Weights of a small GPT-style language model, trained from scratch on English Wikipedia: 8 layers.
Each number is 50 + 12 x the weight over its row's rms, rounded and kept within 0 to 99. Layers, rows and columns count from 0. The size before them is the row's rms in percent of the matrix's.

# layer 3 MLP down (transposed), 768x192, rms 0.265, rows 197-222, columns 0-63
099:44 39 53 62 28 57 40 30 25 61 61 56 61 54 31 73 50 44 44 43 48 49 30 47 50 54 52 68 47 53 70 41 42 57 90 36 85 75 65 54 53 36 52 65 50 45 80 73 60 47 46 38 47 29 71 60 49 55 78 35 45 51 48 56
099:41 49 56 61 41 43 44 58 36 57 27 44 37 49 38 56 62 65 21 50 50 49 80 25 51 53 62 32 47 35 79 75 64 51 51 61 45 63 44 45 47 52 46 45 33 43 64 31 58 56 62 69 38 61 22 60 44 55 46 51 27 49 69 33
098:37 33 51 59 56 54 67 48 56 44 62 54 45 51 66 66 67 48 45 57 47 44 49 41 56 63 52 54 43 32 31 57 58 53 43 47 50 22 72 53 50 57 66 46 57 39 37 43 49 49 50 52 55 73 43 52 34 47 61 47 49 40 79 52
104:46 44 44 37 55 40 39 54 57 43 70 49 51 60 29 31 47 41 38 29 72 71 54 51 48 59 38 56 53 69 56 43 55 42 47 71 68 63 55 59 52 54 50 53 71 20 56 61 55 54 62 45 49 47 58 62 37 59 53 39 38 39 50 53
100:47 35 42 41 42 56 53 51 50 24 54 54 35 59 49 38 37 65 52 74 60 54 70 48 34 66 50 45 55 39 71 36 40 60 62 47 72 63 87 52 39 72 26 36 68 73 59 66 50 49 56 48 63 33 41 54 51 38 59 50 46 55 72 66
096:65 62 42 46 34 47 46 52 48 45 53 55 32 51 39 28 52 56 55 56 52 59 43 60 50 66 56 51 51 45 47 68 37 46 65 65 52 52 45 53 45 63 53 62 42 59 62 66 33 64 34 46 62 69 45 45 46 68 58 53 51 70 40 56
092:40 53 62 32 37 30 45 58 49 69 42 53 44 50 57 62 51 50 64 34 45 46 33 78 49 34 52 26 24 62 46 54 60 41 47 49 46 34 32 61 64 38 53 53 57 40 47 52 62 65 57 66 69 71 39 65 43 48 65 27 73 46 45 49
104:53 31 49 33 33 47 44 60 58 53 43 18 62 41 59 59 60 41 60 44 41 50 43 48 60 46 49 57 51 54 49 56 61 31 57 49 59 42 42 50 83 56 52 44 37 41 48 55 26 53 33 83 42 30 42 47 72 76 78 52 21 44 49 31
094:43 37 58 35 51 53 53 49 42 61 41 59 45 55 40 70 57 49 55 56 50 43 36 64 74 68 41 60 42 65 41 43 46 51 41 44 36 35 60 61 44 51 59 57 52 53 43 54 53 61 53 36 56 48 26 48 39 32 61 34 37 58 40 51
093:49 57 35 49 65 38 68 33 55 49 59 49 58 30 50 45 54 44 55 27 37 46 44 31 44 58 39 63 38 66 44 53 27 23 52 44 61 61 72 45 33 49 53 41 59 77 32 58 60 59 44 42 46 50 50 43 45 60 68 47 28 57 44 61
102:55 26 38 69 49 51 55 73 34 37 61 51 46 39 37 57 50 65 35 59 42 54 51 38 42 57 21 44 62 41 51 55 82 44 41 50 56 31 73 60 54 47 59 48 49 68 23 32 26 54 23 29 46 34 53 60 69 48 44 72 37 61 51 51
098:50 26 47 44 63 58 64 43 61 55 47 62 56 29 49 37 49 53 60 59 69 72 60 60 36 38 61 46 53 41 39 35 70 61 60 58 55 59 73 61 37 45 52 60 59 59 52 39 64 56 45 29 48 57 63 54 50 50 24 45 63 57 47 47
099:38 47 47 52 51 50 41 36 72 27 63 35 36 46 33 55 33 45 53 39 42 42 55 34 32 59 51 50 52 60 53 37 54 39 63 67 43 54 53 60 47 39 39 55 38 43 48 44 47 40 60 50 47 48 49 63 50 70 48 49 51 44 61 63
099:39 60 51 64 65 37 55 39 40 46 34 58 65 60 39 49 51 32 47 51 47 62 48 44 54 57 28 52 31 51 53 41 50 47 56 36 83 50 45 54 67 62 47 62 50 54 27 40 48 58 42 53 51 44 52 64 46 37 41 39 77 51 47 66
103:73 53 52 64 45 45 41 77 49 58 32 53 39 49 30 70 35 50 66 53 59 46 43 64 63 36 42 36 39 55 40 62 63 36 61 42 56 38 46 49 31 53 36 52 51 44 43 42 52 54 66 60 37 64 41 31 61 49 38 50 75 32 54 63
097:43 39 44 47 39 43 64 38 66 38 44 49 57 43 25 50 53 53 52 60 43 58 35 48 59 37 32 29 51 50 39 40 49 58 76 44 55 41 57 62 55 52 71 40 25 67 45 38 36 55 70 48 54 45 42 64 47 61 46 62 64 38 54 28
097:52 63 55 69 55 40 60 63 48 51 41 53 47 58 42 45 69 58 63 53 38 47 31 61 43 42 62 48 64 60 42 48 38 22 36 59 41 49 43 62 60 46 40 54 58 36 42 43 28 47 41 60 73 45 42 38 46 72 53 55 42 46 50 67
098:27 53 41 54 64 43 69 37 47 43 40 54 68 55 33 28 48 38 42 43 41 40 67 56 46 55 53 70 41 60 65 59 62 58 43 49 50 52 48 64 59 52 56 58 26 35 54 49 58 48 46 30 34 57 65 49 52 46 39 40 54 48 64 64
100:59 52 54 44 57 37 62 39 47 27 48 53 61 42 45 32 47 49 75 28 61 68 62 43 64 25 52 74 39 57 54 67 50 47 49 78 45 50 45 57 45 35 56 43 57 30 56 54 48 48 46 53 38 37 45 48 42 62 50 68 73 62 48 50
094:54 64 40 36 43 42 42 62 35 56 45 48 57 41 35 59 58 74 33 70 40 42 56 33 37 38 64 46 60 53 48 48 55 43 65 57 56 63 81 51 62 41 40 52 31 51 26 42 55 36 70 45 51 52 54 58 31 35 58 62 49 33 44 55
095:34 34 44 53 47 47 39 44 44 53 64 47 52 49 50 30 53 56 71 49 61 51 27 31 31 51 72 61 39 59 35 24 40 70 40 69 35 57 81 46 48 33 64 49 53 40 57 58 61 57 53 53 32 55 58 42 50 63 66 52 54 51 81 57
106:41 29 40 41 32 44 51 56 53 46 48 52 74 39 67 32 46 63 40 53 45 53 50 58 36 51 51 50 59 40 43 37 61 60 53 63 29 43 33 48 27 37 38 51 36 64 58 60 33 31 47 52 43 46 39 59 65 64 33 41 53 54 69 55
090:58 49 50 32 43 52 21 46 36 57 61 44 60 62 52 64 74 39 61 32 34 60 65 52 45 55 43 60 30 65 54 42 51 42 53 56 59 66 77 61 37 47 44 23 63 49 44 33 79 53 57 25 27 58 56 52 25 33 59 61 49 56 49 50
097:62 45 49 50 37 45 59 44 48 54 39 61 47 50 67 56 62 50 23 57 43 78 68 40 39 51 40 54 55 61 58 49 62 72 58 51 50 69 63 47 67 70 62 51 24 50 72 58 51 43 64 86 51 50 39 26 52 44 38 35 57 54 37 47
109:51 34 50 65 42 60 78 65 39 51 32 69 32 38 59 45 61 35 30 51 48 53 48 44 50 54 32 53 39 28 56 55 36 45 78 51 87 30 33 49 51 54 56 57 43 58 78 67 60 33 74 68 44 56 63 57 61 63 44 44 48 33 55 57
099:46 50 39 52 35 32 61 51 43 38 70 43 51 46 53 71 50 69 35 55 60 49 71 63 68 53 53 51 62 49 43 36 41 52 59 74 73 56 47 57 54 56 71 66 64 49 30 30 56 59 65 71 70 43 42 42 47 66 57 54 40 34 66 60
# layer 3 MLP up, 768x192, rms 0.284, rows 198-222, columns 0-63
093:39 61 55 37 42 45 29 55 56 42 45 73 52 50 42 38 51 67 50 46 60 57 58 52 42 45 39 38 61 37 41 59 46 41 42 56 57 62 43 47 56 58 66 51 63 56 54 37 62 51 48 44 60 51 28 43 54 50 74 50 39 57 60 44
109:85 70 50 55 54 50 74 62 52 56 48 50 48 68 36 50 86 49 42 36 45 47 49 67 40 37 28 54 43 61 79 64 46 55 32 51 33 48 59 40 23 44 46 36 37 39 43 61 54 46 47 34 52 51 50 36 37 66 32 50 72 53 57 56
102:33 48 26 75 49 38 55 53 52 34 58 40 56 52 50 66 42 49 42 26 57 59 57 72 59 59 47 46 51 62 45 49 60 48 61 53 36 56 59 51 53 52 67 63 50 47 62 50 59 59 48 37 66 61 61 45 78 56 43 40 63 60 69 49
101:57 67 46 47 39 53 60 57 51 59 42 54 48 50 32 44 77 30 54 50 38 66 45 27 58 31 70 34 51 44 20 49 51 30 57 44 42 34 46 78 59 32 61 53 35 50 42 36 37 60 65 30 46 60 37 56 49 46 53 59 39 61 66 41
095:31 43 56 55 62 44 49 57 47 46 47 36 60 54 38 59 71 49 59 36 31 48 50 55 54 19 48 37 68 46 61 62 47 45 53 57 57 70 49 62 58 33 54 54 69 35 57 48 42 37 58 55 52 42 58 39 50 53 43 57 36 46 71 37
094:75 47 51 52 56 37 47 23 32 41 27 62 58 47 64 40 53 58 34 62 50 38 48 29 59 62 51 65 56 26 37 51 23 41 30 56 42 35 52 55 48 35 48 52 54 54 56 50 52 41 27 54 41 36 44 51 50 31 46 46 34 43 77 53
096:55 44 55 53 45 66 48 50 49 38 50 43 52 48 43 26 38 42 55 34 52 48 53 45 58 62 39 75 49 48 73 46 55 43 50 46 54 30 54 52 42 46 49 60 61 48 40 56 47 57 51 59 65 25 52 49 52 69 57 49 62 41 45 62
094:52 65 44 34 56 48 56 69 54 23 79 61 18 55 72 68 60 65 45 37 33 48 29 34 63 50 54 41 22 46 54 46 50 45 42 36 82 52 49 47 72 62 53 49 46 42 49 49 57 55 53 54 47 67 57 49 65 38 55 38 55 60 53 47
091:35 35 43 58 32 37 62 33 49 54 53 45 47 62 63 75 43 62 44 62 44 51 61 60 21 26 42 58 59 48 37 43 52 50 36 62 48 30 54 46 56 58 55 31 34 78 46 72 48 52 64 49 56 67 59 56 44 38 56 47 38 66 43 40
094:65 41 65 49 50 50 35 45 41 41 43 57 53 50 34 86 46 22 53 57 45 62 51 47 41 58 52 55 60 35 73 53 65 64 39 36 29 30 58 48 45 38 45 52 59 44 11 65 41 37 24 29 51 39 61 62 31 42 43 67 58 49 44 39
099:49 54 70 43 30 53 47 68 57 42 49 68 39 69 31 34 53 63 57 42 36 46 39 53 31 44 68 50 29 64 49 68 32 56 48 29 52 44 54 41 48 58 54 34 73 32 71 55 47 50 63 55 40 55 40 50 61 55 44 62 63 59 49 52
100:50 66 53 63 73 58 69 52 16 54 40 58 54 68 61 57 58 57 34 61 44 51 53 43 60 67 38 73 39 40 44 38 55 68 29 63 63 59 43 45 60 58 49 52 60 63 81 49 61 53 57 55 53 40 63 53 63 43 37 49 45 37 56 39
095:61 54 45 55 41 44 49 55 60 54 68 42 38 63 65 75 43 27 47 34 36 48 48 56 43 54 57 44 45 59 32 45 83 54 64 58 24 42 61 63 35 69 40 50 65 36 52 51 45 44 39 50 49 34 67 44 56 71 60 35 39 43 52 61
110:49 39 65 47 44 54 70 51 63 36 25 50 45 44 52 52 57 56 40 81 44 60 52 52 40 40 48 64 45 25 76 62 47 54 55 39 54 49 56 72 44 49 68 45 58 54 63 31 69 49 62 50 45 59 53 46 46 30 42 48 44 48 44 24
101:39 28 43 59 39 45 44 31 30 43 39 38 57 67 61 44 66 50 54 49 63 57 59 48 24 51 53 59 37 57 39 67 58 51 41 56 37 56 24 57 59 56 50 76 45 45 58 55 39 47 57 77 44 47 51 51 47 59 43 68 28 54 46 58
085:57 43 35 49 31 36 59 65 51 65 46 42 39 75 42 36 56 60 49 54 63 48 61 43 64 31 44 25 30 74 40 46 57 63 64 35 52 53 41 51 47 49 34 45 55 51 25 67 49 66 69 48 51 29 28 43 51 69 47 54 76 64 41 45
096:53 45 46 58 37 46 46 48 36 68 58 51 72 52 59 46 45 34 41 55 65 55 55 36 42 44 30 35 54 43 55 68 62 65 51 47 43 36 37 47 35 57 60 53 57 55 49 51 41 59 58 33 35 44 45 66 59 42 38 50 35 48 19 27
097:54 40 42 43 72 53 36 35 58 54 22 76 82 22 59 32 42 47 51 46 57 49 46 66 44 59 48 49 30 43 68 57 47 55 50 52 48 41 59 43 64 56 39 36 48 48 60 65 45 49 69 36 67 48 36 41 42 61 45 54 61 44 42 63
098:71 66 68 59 43 51 50 45 38 53 47 55 30 47 61 18 31 64 27 36 30 47 74 71 53 44 60 41 53 48 48 55 43 57 17 67 25 44 56 46 52 37 41 46 37 71 37 49 41 28 47 38 58 37 47 54 45 51 31 60 49 43 51 69
088:54 42 48 55 53 61 80 59 54 49 52 60 63 60 56 40 55 15 40 26 57 59 39 66 49 48 61 59 47 60 44 46 47 59 72 61 77 46 49 54 47 58 45 65 37 39 57 39 45 42 49 55 44 46 41 53 52 45 38 77 30 41 45 54
095:49 39 54 54 35 43 59 52 36 37 36 52 63 45 45 56 57 59 47 55 34 50 45 58 10 40 49 48 61 35 63 47 68 51 49 34 49 35 36 61 53 44 24 60 38 59 64 41 31 31 47 55 74 67 52 65 62 57 49 48 81 63 61 60
106:45 43 45 51 52 46 56 67 72 25 46 53 52 53 50 20 37 62 46 60 56 50 44 59 54 30 44 40 69 45 68 62 45 29 36 41 46 45 46 55 72 52 44 63 61 53 46 52 56 57 49 55 44 56 21 46 57 49 71 32 68 51 55 35
102:56 46 54 33 52 44 39 69 45 37 54 66 33 47 63 53 39 69 63 65 62 43 30 50 46 69 43 39 56 42 45 46 51 49 60 48 43 23 78 30 49 54 40 61 52 46 17 50 45 53 58 36 64 39 62 58 50 56 26 46 49 56 50 45
101:45 47 53 63 63 75 44 63 52 53 29 71 55 64 40 50 67 46 37 48 45 34 51 69 59 56 34 53 56 53 56 38 40 43 49 52 71 43 42 44 50 43 28 65 58 34 35 50 22 47 47 48 67 37 68 45 43 54 70 37 60 42 55 54
097:54 54 66 42 59 52 32 39 37 43 69 67 41 57 49 28 53 37 49 40 47 57 68 62 51 40 71 73 44 58 40 45 58 44 54 31 48 45 44 54 54 57 60 46 41 34 39 53 44 44 38 70 59 24 71 60 49 59 71 48 47 64 45 31